Weights of a small transformer language model.
Architecture: RMSNorm before each block, rotary positions, biases on query, key and value, untied embeddings.
Training: a variant of Muon for these matrices, 124M tokens.
Each number is 500 + 40 x the weight over its row's rms, rounded and kept within 0 to 999. Layers, rows and columns count from 0. Numbers have three digits each. The size before them is the row's rms in percent of the matrix's.

# layer 4 MLP down, 160x448, rms 0.0372, rows 0-159, columns 280-335
101:519516488571568441526456469543491513505541486475566535462501506489578533497551524486492543548486474476423527536530494542481525565523566469436481450526433524583503463474
096:531584424493486526465452528452529477487514489456546534475527513446541533477464532501539488496462423464454465490529520453583447557490562509469490491546447518445564479502
094:522590461526477440405429482504491491533451475497455494444509516514463469495402450495483484420491441404564462472539569542509494502540508448521475585489556519497483543460
093:547450485536494463473480570534453484518546483520515487475530517500496492456501498454520505501582510493509474570424536547530437517519573516548445538424504572486459523535
096:521495406469499514475499557483538544557476481452491492429487485523538506520483448478564532524486534520500516534485486481506531432509559484486527425498556525555485560479
099:503476478467503538499466537467537533446480526425501458558490537554530532553454510400517461519476519460497431499542546479550516513492499532478394483558512527537514513523
103:459395427468507478521433472469465494528474530483423595477503526515479474450501531494538474523442527425473500529498467446563428500489540448516511549523533500478606507527
098:470514529490486521517535537438474505528468458508434475487530509509526524446559502505536523538572509488560463571488546575450515492518503494452512564520524559482491449534
123:530542530529466508492510487456517523514469508452520456471514530498483492490442496462542500475527469509437526479493539422522453437530517480410565392505506483592502479542
104:481558560462468431483581504431473558607499457453508466468477532497500550474495460563485537498528492514449510529562515492471483487505431476523487500470485550546439494498
104:501536498452470532538483461482487568556532518535589553472495514469510537413551521516514492443512504435488458481490456568542547532478572513462479522452504515478478466574
108:522463480544493471367543604510421467437496497521493507492524530470465505483549500433534525510509521443507407505505473580500445549465565482464483509479510454448501554465
095:519428539530551472572504449535410496534455571436532484495458518509488516455555488421533454523423472467566445501551471438527515487541552549469512487515506486555518437554
100:500506541522534486471454486502509519527510453524466516444496490544464529489490452483473554462499496519462501454515577442568474474544546488570447493507512527457517520579
096:501504535567533503488477514488524508499600558529480531445494449467495438495512408586543525519525480540547510510413531429395511539543545473590545507528516518455502435454
101:545457467455455546574510472471425474538510521547477532488461515551484505437435510514451502527532520518467540490535468511425469397517499435547513484527442546448511427447
099:540449503526505407507432527498496571539477543489450545486485489579534480535457569386400447488531489491492458527520536504541512517555487508492545438502433498573470563505
104:509605488396442486479504525524611549515540566527448513509491534604500498562557475515496478481468569508492542518503511499510473488496615488493466451526462531478461506503
094:473459483488429516492503528545430478510481556527536566464539467559513487469436495499477522593519560474543478453500429540509449518528481450490478525509466498470458498540
099:542525582483495563492498484428484495507492492473503491547459488474533477512381516458502510606468485462508546512505478515497464425542478517457590488527549534547559442514
100:501489493529501515445448503504542497563474538563461460445500495541521469459501459517598497562459428511565499602461527492478455498484487511459512492462617528502459501460
101:490548605533457527467476541548508502527493475514487482483457541552500474470484562522484487475494517423458424549524501441535442522530478466514516473528542516530533426554
098:503475489547512508486429488509480463527506503528517487497408533591551491438490476452517514449514518456490455480474455490588458457374461541471441521509500549510477414486
099:537457532499547493562524478434477515542508452409519533548511540529503528418457467490464491496487534521529478498530576487423519506457530503527486479493489427488512557504
100:524476524537512471458538509532534494497467463501485522485479462480544434534509536593431549494484498530562525514444459463501590477534516518434517479554502457509411486614
101:505529586469570466561484484576505536457493563502477505498431535520510467521495504527514489471525451478548514543506545495442504502549553471510473579488475537434511548461
097:537427497477514496555463515588445435422492545475520478505536481455530511482524523520586490563447500487435461485460526539552446467437551507501500499488494564504433432474
091:507476448550521451381493491474499469446494456494503471479458469455484502515568501572496498555476492597473472475552504523508451502460509580490432481516415488460537530503
098:505472469443428513588436468482460493495488544511470467512548532490413563439451454509506444477415538473488502547502556513459603582503467438439501528495549496517459508485
102:516531592522497473404525510509476545460491554449520493446456549522461450491529478504412509480488525542461499604495491516423507489486418473588543462466494449532420521553
096:444472560533562505518504446541471479532495512492486518424466435481532410496496531487477513525485478441513554458519528457456426525456515495465512508440577464489484421576
104:503518486515487483493477504480495533486547497481512476533525448497504471513493525556475547475509510546461540511504477553505482479512541458499547460469496507548474469496
101:473503504547480434477515485547504573508470558521499523493535547524490487489501485487513533477408451523477541584568483502473501496480543511489512548528435459421520503528
150:595410551501494551505480445518506468481501509538507452439467495442465463452543515524492468538470509492532491520481537545551501547501511504546470537502577523490533543407
108:459516508481480502594491547506559597503493484469473452578465555505586479511494528571468482560471559475503514541483463477450441461616491475489517467515467497450495460484
103:511549499501465479493466439491496524488489491563505408470502543514501480416440518425508558513498513537479569556487430497495540414500470521509504457585555500473484476536
100:494508545462502509503497594426505462518506461480541514497402497533479461516518452513518539524526487421504455438474534509513500492502479532537495486516509518512516572505
110:541517515484473529452525497488482408493462521498431491494441456531518491493495478552443468473501538496483523532452507506518443486542479556393452489530450524479537533529
097:411470464479504486515463495483495512542568440445557462571482505440478439503495485448511541470490540491469491562506470483550497454492467516473463525430552474466450434484
089:504536534442406529549504500537519507525468467543434535517579509496512555479472460455525497458462466542508486524460477454503472488590469413444612515582474532510495560425
095:559464543409491480460553563556458532526509488511551514466456509463490534469421456461408552552510529491475482483447501493492541496519509525511586482535514434443508546569
094:509474506557483550525507500536503446439524561532505497455504561498533483431512455514524516474481510503530395514467494461524499518480448477511496506506501501391483549504
101:455470427484479480455564463455536494520544413527419454557543536545517516503515522456448430519426494482495508445458419504493436486490513513456533543576506491535451492485
103:590419592503545475540550529458453528561442498500528436536537507463517464430458513487462464496413572526491553610510442561532471535479570497538497505496467539501531425497
096:509506563580499416474484522495568473497438395533424548561516529504398551506501532512496493535516469526506507575488480495468478520469510504553462544503570461500582454532
096:482446524433527491438494475452505478463481516572516479451482474572548472524498515500568502469476431477515500531613566490587465512525497529510536486572519465515543432491
102:455523471485479494481437565416545468435461457518529514427515479554492557453485453428535461496502479505428476543445481496510571541559497534467443506506507502495491453458
098:537473457447515482554461509482514496545472505473520425527567506470551493466594521511561517438424481459525520576482456497520541545456515552502444496488449474441459504547
097:533510547474537486558460478464562524530530493449538470447460526511459505475494493511473463500452529497465519551568443519486467534581516492549506564471497492495579515504
098:549479463543493553487488572468531468458459546547483474501427425498431412471543465452563473512445445553548525552501472501493499533527490535602407472486485470505526501453
112:417552470445461559513458496576503446506482441553536518452489498416458469494549563487481589577473577485483552586515484515512522535540528539580526547501503505482531474523
098:499527394425501518364507511446498496519531544543485575489515487546503468488534462510542503521526503506507531438643496543472506523556513520530494433468475475482482495440
099:526530488513506562526517508471559533451528566447429528414584405416528505584634491524529464450551495471463434542534466544480476535491504501514568479515504461479547520469
095:491616475553543564510557554469513505527579517457485494474441488541510471533474410519511496477460477556524426488496481461419541497502489514500491547477497462512363459538
108:478453477450475528504540428481492492435502436513453518501446503487513492610508481503514592551455488552540485559508419498490534485486481606497460504526526520496540471516
094:544473526477513491530536534539532526547542505490514541457500439498582520543448515517476491493478520471492442520518428428551427487471590532517493568559497505512489528503
102:625460503522480483471441531478576444565443479532453469508513491470491488461497562478509491486514544518534546573492513462478530526476567482481472446506517504589519533470
095:529511490481470512580558548494391575426497488547504475509500474496503525497551472526549444484442576473508522483533526595524481484508526511474470466476518524553495530589
096:517497527459511487567547428484551423546432493511603479537497531510474521518514498547470577562553514481493508468550472553465548517540518465535481511517500514459510556560
095:484500457471479490458539484430436500474417507456516563409599458483482486527545533507519511538536470391499523502564460592431558433541509545470482532514506508405507498543
101:516489527475570470445492540462557462510481480452438513533501511481489494561464486461504469473544474432567544521516484466476510449526516592515493618506492477541576481501
093:573517476474521453490487548451428488558510516545461460432521471503495500479512453540535461525498501454483465405517570491497496497549497529537481542467463440549473481526
096:507489523511464456519510496494502503498542507507502525569472495492525508540494503509521540504447536539524552528552522467469478525565508444457549491519454496539501438568
098:515517492511467464468540537505528494512472583540487521481474544473548383491522562475504474488518576480471528412528519494464514571551526511551462489507485473405477490527
089:567431542485545476542480517510470491476497483570500512432532477564500466512550495561516510500613451461517504561547508580455477458513524516551518522483466436497484530491
099:497506466466489486492477555448419474484424601461527458477469512506576410496451480414513502480496505541554506485580469558507490521487516465487485448422514514552543491515
099:468503501476480494467550561524492487552461518558578525467468446476483460454507536525554481464541539478469474520519484444479536537502555486451507536468487579430480518501
098:543491428552487499497504533522457484554529442456495461461477506499553489446473566469489454458521508460473476474436533473448479502498513516487557529524503561507468524437
102:582535482524491446438611520497504555537474482466429453485485524510538447521525455466505509494530576479437470407562477461481505550497551458534470473465497457551536486456
094:475514532434465526460476532531493501465496472534550476529481515444468435565500503510462501534449563549494484472483525491465552498525531538569509523474493475537453470476
092:467554416487503488475462546480492485547425547470451506523499509479553466479461422571570542451550499503533475505504540547526488508535492439518495544515498485502559482539
094:538492493602472476442513495505516542498486449487503578540489500502506484458451510543455503547515541501509526500451538531524499589514486524516513529464415575560485462479
098:536458500510488516517475501539544511432513504434471551483506481522532516529473509509422453544489473444475523536469454480584513495585490502419527574482519467549467425505
100:495430503499595601447487403509552540473419444419547521524505500447438507517541453498521514500527474513483504484485441494497472550501532516546478496420472499518502464521
105:545464528449513541519463491511514519493517484515500535564481525486505539502470561492465500528518460466587500479473507488540496492494417545505479499466531472473511509469
092:507484520464405530467540438583460476449505461501495483599530561514511542494468471539523516490527513545465458471416502442485510464513500455474492504523512461519599492448
103:395473540490478533535489543493434485497424509462460515470479509439511483556490578514522567502528500460546559479585538569506495555459491538500481502514418451480513505547
102:569496535578478452504537522578473448508470420505576548524519452450555472512507551472511548524485539531510503512478542544470542477540471464436529532509512514475526518493
097:513521434525556482553499457524437515492448557512533547596427525507462543452466580461522534508522522526487509513493480499481567445527495524524572503532461509486486508518
096:487510533495502508429519516454510475556562493498483482493425504471465544434490469399489445505537472488507602478485552529487483492499515481496418585537510519506503453518
106:571446549521504467514543495524445476439584517449516520485549536554472511514551486546471458481490525516479433458521511518483513517483480454471485506523521476488465532523
095:440486448547603415486522517556508421421451511592491530446541496520483482562631525487506508506476435442479449489520461463493487478556438413518535507496518499474514518525
105:474509561541448466470521500467519496465508479567501524508472470520495509450529486455554505504484537439406527505544509469540536488434457473495479519465522506474526514505
093:460542482565529476443485492515523470491497421488551505522468511556472566525499445492519497485500442462481483483490506487526509531518526560519475433573482522432536478556
102:504508522536544529565487500472521491529464503486417407519511522503456513526485500486496391437542489543555469498508563583483434519527554531547620481484517522541560509512
109:496503470453440505469439480507561498574503463528512470483500458390526495468540537513465542531503480562523467495458533473558512509541497543472498492465517516467506467453
098:574566531555570494543484513531494521481467527473562427497533504532469448593531598581491528448519453536432493542504544489460423480480540472531475550470478441471530469518
091:506449453488529463542461547481495476463494495523467534457513430430528510474499504465527529543544502490510451539494493427474513455488504511498564490480519503531612489550
098:554481528453512468535453524529525580482502485459450531483507439431562498582488497513439525537572535496506560546465529463418492559518446541524534497470503561587506524501
118:442488496506488529560484518499454465479445467443498490503640446509526511535529498495515510456531567479501546502490531469515534536491488515501438511546532531494539469515
104:449513469493562520450497440566511528472494433489501446472488469538513472474534544475513519477466530511514465491456529470503480503586532496585472507496484633562528487487
097:580494503505521497545470501473487473449507416563490399538449439443437484446526489569468552621494553543509495421483488450451494445488529521531486503455497540544492491482
097:658518485476521576548519431502473509526531477481507483527518529600515614451536530450500501447539586527458446598529512538518520484499542488541524457495480470589581441483
098:463503504447509541595530493419513521477557495459573506504474477504458496468553539506538498447511550492481473481523539520527445458517474433434456482431475523467555577431
092:433541497538450454444496466512527525427500528579554479504529508514533538502490565457577487470405526538522522530529569510518512556461466485536585474430484455489470468482
095:539526485468527496487485487381458516499582486536559537514476594504550511512482464499444507519510527509514501479521471521509476531454514410510559471477485549531523564456
101:429428531545527548498588417495437560483504526531537533566478500508489463439504505514582433515538460413538441510468506485540498471509400500546494470527480604485505493505
105:470586462507498481535410528502560438452477477524485490428493536410498467494529563492506440470534498524466532488536530438506594518482443617449461535547464480490489493542
098:475469502491463494463539503465442509509505515532493516415484583535510534487506447509433481466498583482561551512521482578480501498508569486487431551548485542517467469486
101:431554503549546505482463532518521498484457451475532469532436541525432504489435594547482504431558497415462522542464496476499484432545482499594413477456459561589550524511
103:508536492576552516497482544529536507542488498542513532455400413474508443486465489524457489459512478561431437443480499534561543533510485502521457503520530467545469470548
097:584512563528505491491589490450596538548544482465547505552514482568474509475438444472477515510490547472438437510458481456536591513508511471487538508514465584559540474483
101:564532511498436502477481551556547429530514515453414430503478449556497555519535502538424501476502579492479570432560539457595498541410546498515520460533486485482524488536
098:479523523500496469511505558477502472459501541492498472498488562559519501500467510526560432603479466441516518537497578505523461404421497526409463532521502573528465492470
098:465562502522457528474464484534521496424467465507541519483531520491574520509536511449489499475550488467514517514520497520534581485558478422529502528505535536427481511529
098:473511518525520534574472521466472524497529551520539525551501513437558499493461486542519494475492498502445409476505432521478439566467482509557506562556522529561459502504
103:488437499473426459518514530516450565485524540460473481468517485456499506547561494494451566520480533510444485470510540558485517485553517460498447445508575530465500476516
101:490498514511477495494481474439514445552463507526509503513511502491589497568485511487474494480580501479549453471515467480436467583477499449543570494520461540523492567629
106:405511578437438543419521448521462444492525397519542517494461492555471544526502520453550465488469484522529497452538475495414495511491463511503481506502532490476490461491
096:483482465460532458559462485492424556530436562498532497537486435495462454543456521446484437466521564484500558544498560618489547449527495452589412495463443521455462458513
106:473445515442501511503480483547532554553550486450486495477471517513476529464510584549391385523488518494549535506455498491536543579499511568543477494555433529532505462502
106:526507539517504555547554524452566435536512495469554545534545529529445630457421511499482583516460575473523544539425418521495480461460485487481508476490410516458497488469
098:506477524495498557538513458505490493522512433545565513444545419433422521485488494517498515562550460547467496492508527483538584543567545557586491531544547491542460460447
101:413417428522471449481492493489446480520573507507511493489484455452485471556453473508484471483487537454518480420521473509521522443603492544492475478497455413442557565484
095:478503424532540546474498466527600479506501495483482496469538558527548497435467515595501439488495538516452536498527540534527488528517497520457483547581456509497482546485
094:485530560564494473524550486483505471487521463537451499521574491516493567466522489502499547594524569540580527529470553471512521497558435492438566490500529508470525439494
105:479456502478492518392468481458480494553534444585462514484454504497511529460421513529417504517526622518515478521507527439509510519490466517495536512462487563497493513572
097:534448503486456472489519433465533541530503508475458582525558460543552507523531462499491512472509524444503457576486513524440489484553505477452503545519520504527488507511
113:541600554494466492546494523513467438456431453417554496566556549448487491515538534494501509530362469408555496512530576550457486452575549481482494575522451496495543449531
094:435467502488452545453530499466513532482511515455532409497503514517523524527532509506514492477531458475560487424469469533506552522551469496517472492448547517526570463490
103:472442538447533484537492476485454541498500495537512484501470515486466419514478519502489507489432510562545562487522446553548564518440581483477449571432503447500441491512
093:520539553518460465484563516509470499475560609510486480476488568525501544496451471509468504469506458514526469472564471499491465446512459480520560561551488511547505451464
100:515506474507494553486571563542580558503551521513521500414546540555556485523522448457511469453496501471522460462540524545498510540490499441510507468493470497546555511514
103:558521437530539527552535541530550474554486472509519513522496503574517477503485416487447502487516509488518470512463445571486432488612509493504570511403586458557529485474
097:409483570452463484491546530544545571501488466444513515477535462538582464508501501504509485554494504468523424455554533442489462501548488457483569487477478600496416595511
101:537529469535441478497591498537528484448466507532468539479510524474545499506502525452527501413459558535498534405521583451507492454492465479436512473456574506490502583484
101:505501505494509453537523582494537544485533518491446509479488547510586555525563533457460474504443458482539447468437546446471480531539568393475543490578568527464531557455
097:524478451483487535516536453524553463521521507556489458479498555531552461451484535468553522474497460468534467549473512474464484467495597494498494490458509522519560490485
098:522516529474503500490520468529541460561554526506512494529519573597421521531513540539447564436486519531487475535489514489470480575560513448473485448469473466392594410524
097:383466484443520512509442514564459517542499437457450578535486536486480410463449557522489505523512515495510460521504435514537469542397575551429521485497514480513467537528
099:544509512539545399462554478403529505563486548551513572466519532462456506544412432550564506443473427507521517464413533538493479497488469465441495467462491508492510498535
098:546490527490481509488512517509509511517477566503537515471515536518565463547504480489513520470537505484552547463458479568495530470506499552436502537497555451465522485552
103:501511500544444482497490527523468426530477543509476537519518514457462499518573539536561483498533557565507530562466491510523615463506509512518467442517412510540457579480
102:585424535491491526484611558420558506482508475522498519548521474439582494542464531570504479493552425504425514471506518536467490473512503532517465505536513511524474540549
098:592440433408479470481541416518479508492490462530458499461473463555614493449576482449501501495452560525504493611423482429492496495448573548482538514458410449498525539490
101:541490500432543524528474454492491525531466552459485463527447636474489551443502543434499486492513452506521476492533541587541562528499534535459398506578494449463445522470
103:550486525589487577444502439498475536504516461481502496462532539507491492595491495488530458532571510507525463503510494505520513476601530505428551480543534481559506469428
101:544408501475476495503514531557465483535455506478447548542457539515561546499555518464503479517517461495532526487546570441544498523493579527537464494514504507516482435523
098:548492512405501508464526460490436519432491507515441437529498492497519521463486541535551525493577537510430534515494505583528454450556507592490515487453516571538532480482
101:565508398453412463484538526575530486512610491564467496510452548612525511525465522490500537465439504495493573433533446507487369574531460463498437488488537485424537433508
103:494472491509506481463463471505503499517514435431520526442492427453525453522412458555527462572540478532527500544449479450486510537468561500456521490541539485488525527503
099:515481497485578513540512600481552441527523503493420537476538499533416549544505507510511504446453482507520552433528525451517505481478514429576540524514449518507477570586
103:402485514424507435504453536553481429481472514507465550476483534507537507436447470568503520466536503434506496500544586428530521464573519472538601457530495519527522431450
098:509498461534437468477575506490496545452499486497514511511558511545538468468491488553473463469537512484516541475525458517470519401516461517480423497459511533500467490503
098:537492456527460469522546370474521565478529482547483528582513497455428535537492465462512434500542488450409413531542497519495490502538511482516484540498551518460527489489
093:514465534453543543541482449449508536453567446499499456477413589493500493522552459460512472467623514490465527477555493481507483538551503446485550533444474525445401486516
098:527513460534507431485472496566490542476501534471480549501564474513510487465458411517463486473506445498548511520438495445523533451589506575567592575520505451509549543391
098:530503538441521496479538553494554539491550472549481505521468507497496502476528569528493506452463496560475447463485461506561467503492539548497467441531463521519466441497
097:503493443516529521502422480489487540464494530505505508535441485419465526445506422529503515455467527551577482496464522620528515443511468554443474573499457519499547501555
097:511546476502565473441532513527535447444489503449497459604509473451590547469498502474534366469446529496573561475493454511554438566524475552490533505497489512484500485465
109:564555516467446472529446535461475467438427555412488488431497533523468527506464506487524421451522454520534488556559446576478512516519572506548454514496532536488530456432
102:410451477433508461485468557507569482574512492462531556522464526560538569543446462505507483514454473507503528489517454468421521557484617486435533499445472515559457454514
088:538467492535506482485479512449454459439500505462420483537459553504442581463487478455516392546504485479547520506557493522484483467540501514473599561507497469456492519436
106:418508481522501444539527528584514524408580540489465523502522473437506531408508475498504581492462417427489476488491441455531518510456547540481579485521533517518499449499
100:482496552569504464540475484510458553455502559534457506551486403466516539473568499502516469484491493610434531490504448514506584551482566489487503516521482517489536509561
099:422487500513560536435532567493503479537558462483504516545555531516470472534482484455572455444550524532442512498539490511415540520540497475488519500456521444569518616503
104:473509438487537502539393512523561465486524487524477552425512485493487399507442519519419433516539501534455558526444420516527530530457568475534480502450509516489444530554
098:472491494489448506472424480549503522561530514452545464538488516523536460454502528476497495505420484488529561497508498478435492572439543487524568446529504494478557441456
097:395477542495503486472511509434526444566530457494536473489460498516518541525433549467430466491464447489450452580594439417533484521472429497452473522584458497512451499473
100:516507529503538427515542500472473439575488539597532518509561488483447464505509444481458479538498500438522457505456502583448499495464500527480530512473548507433510457557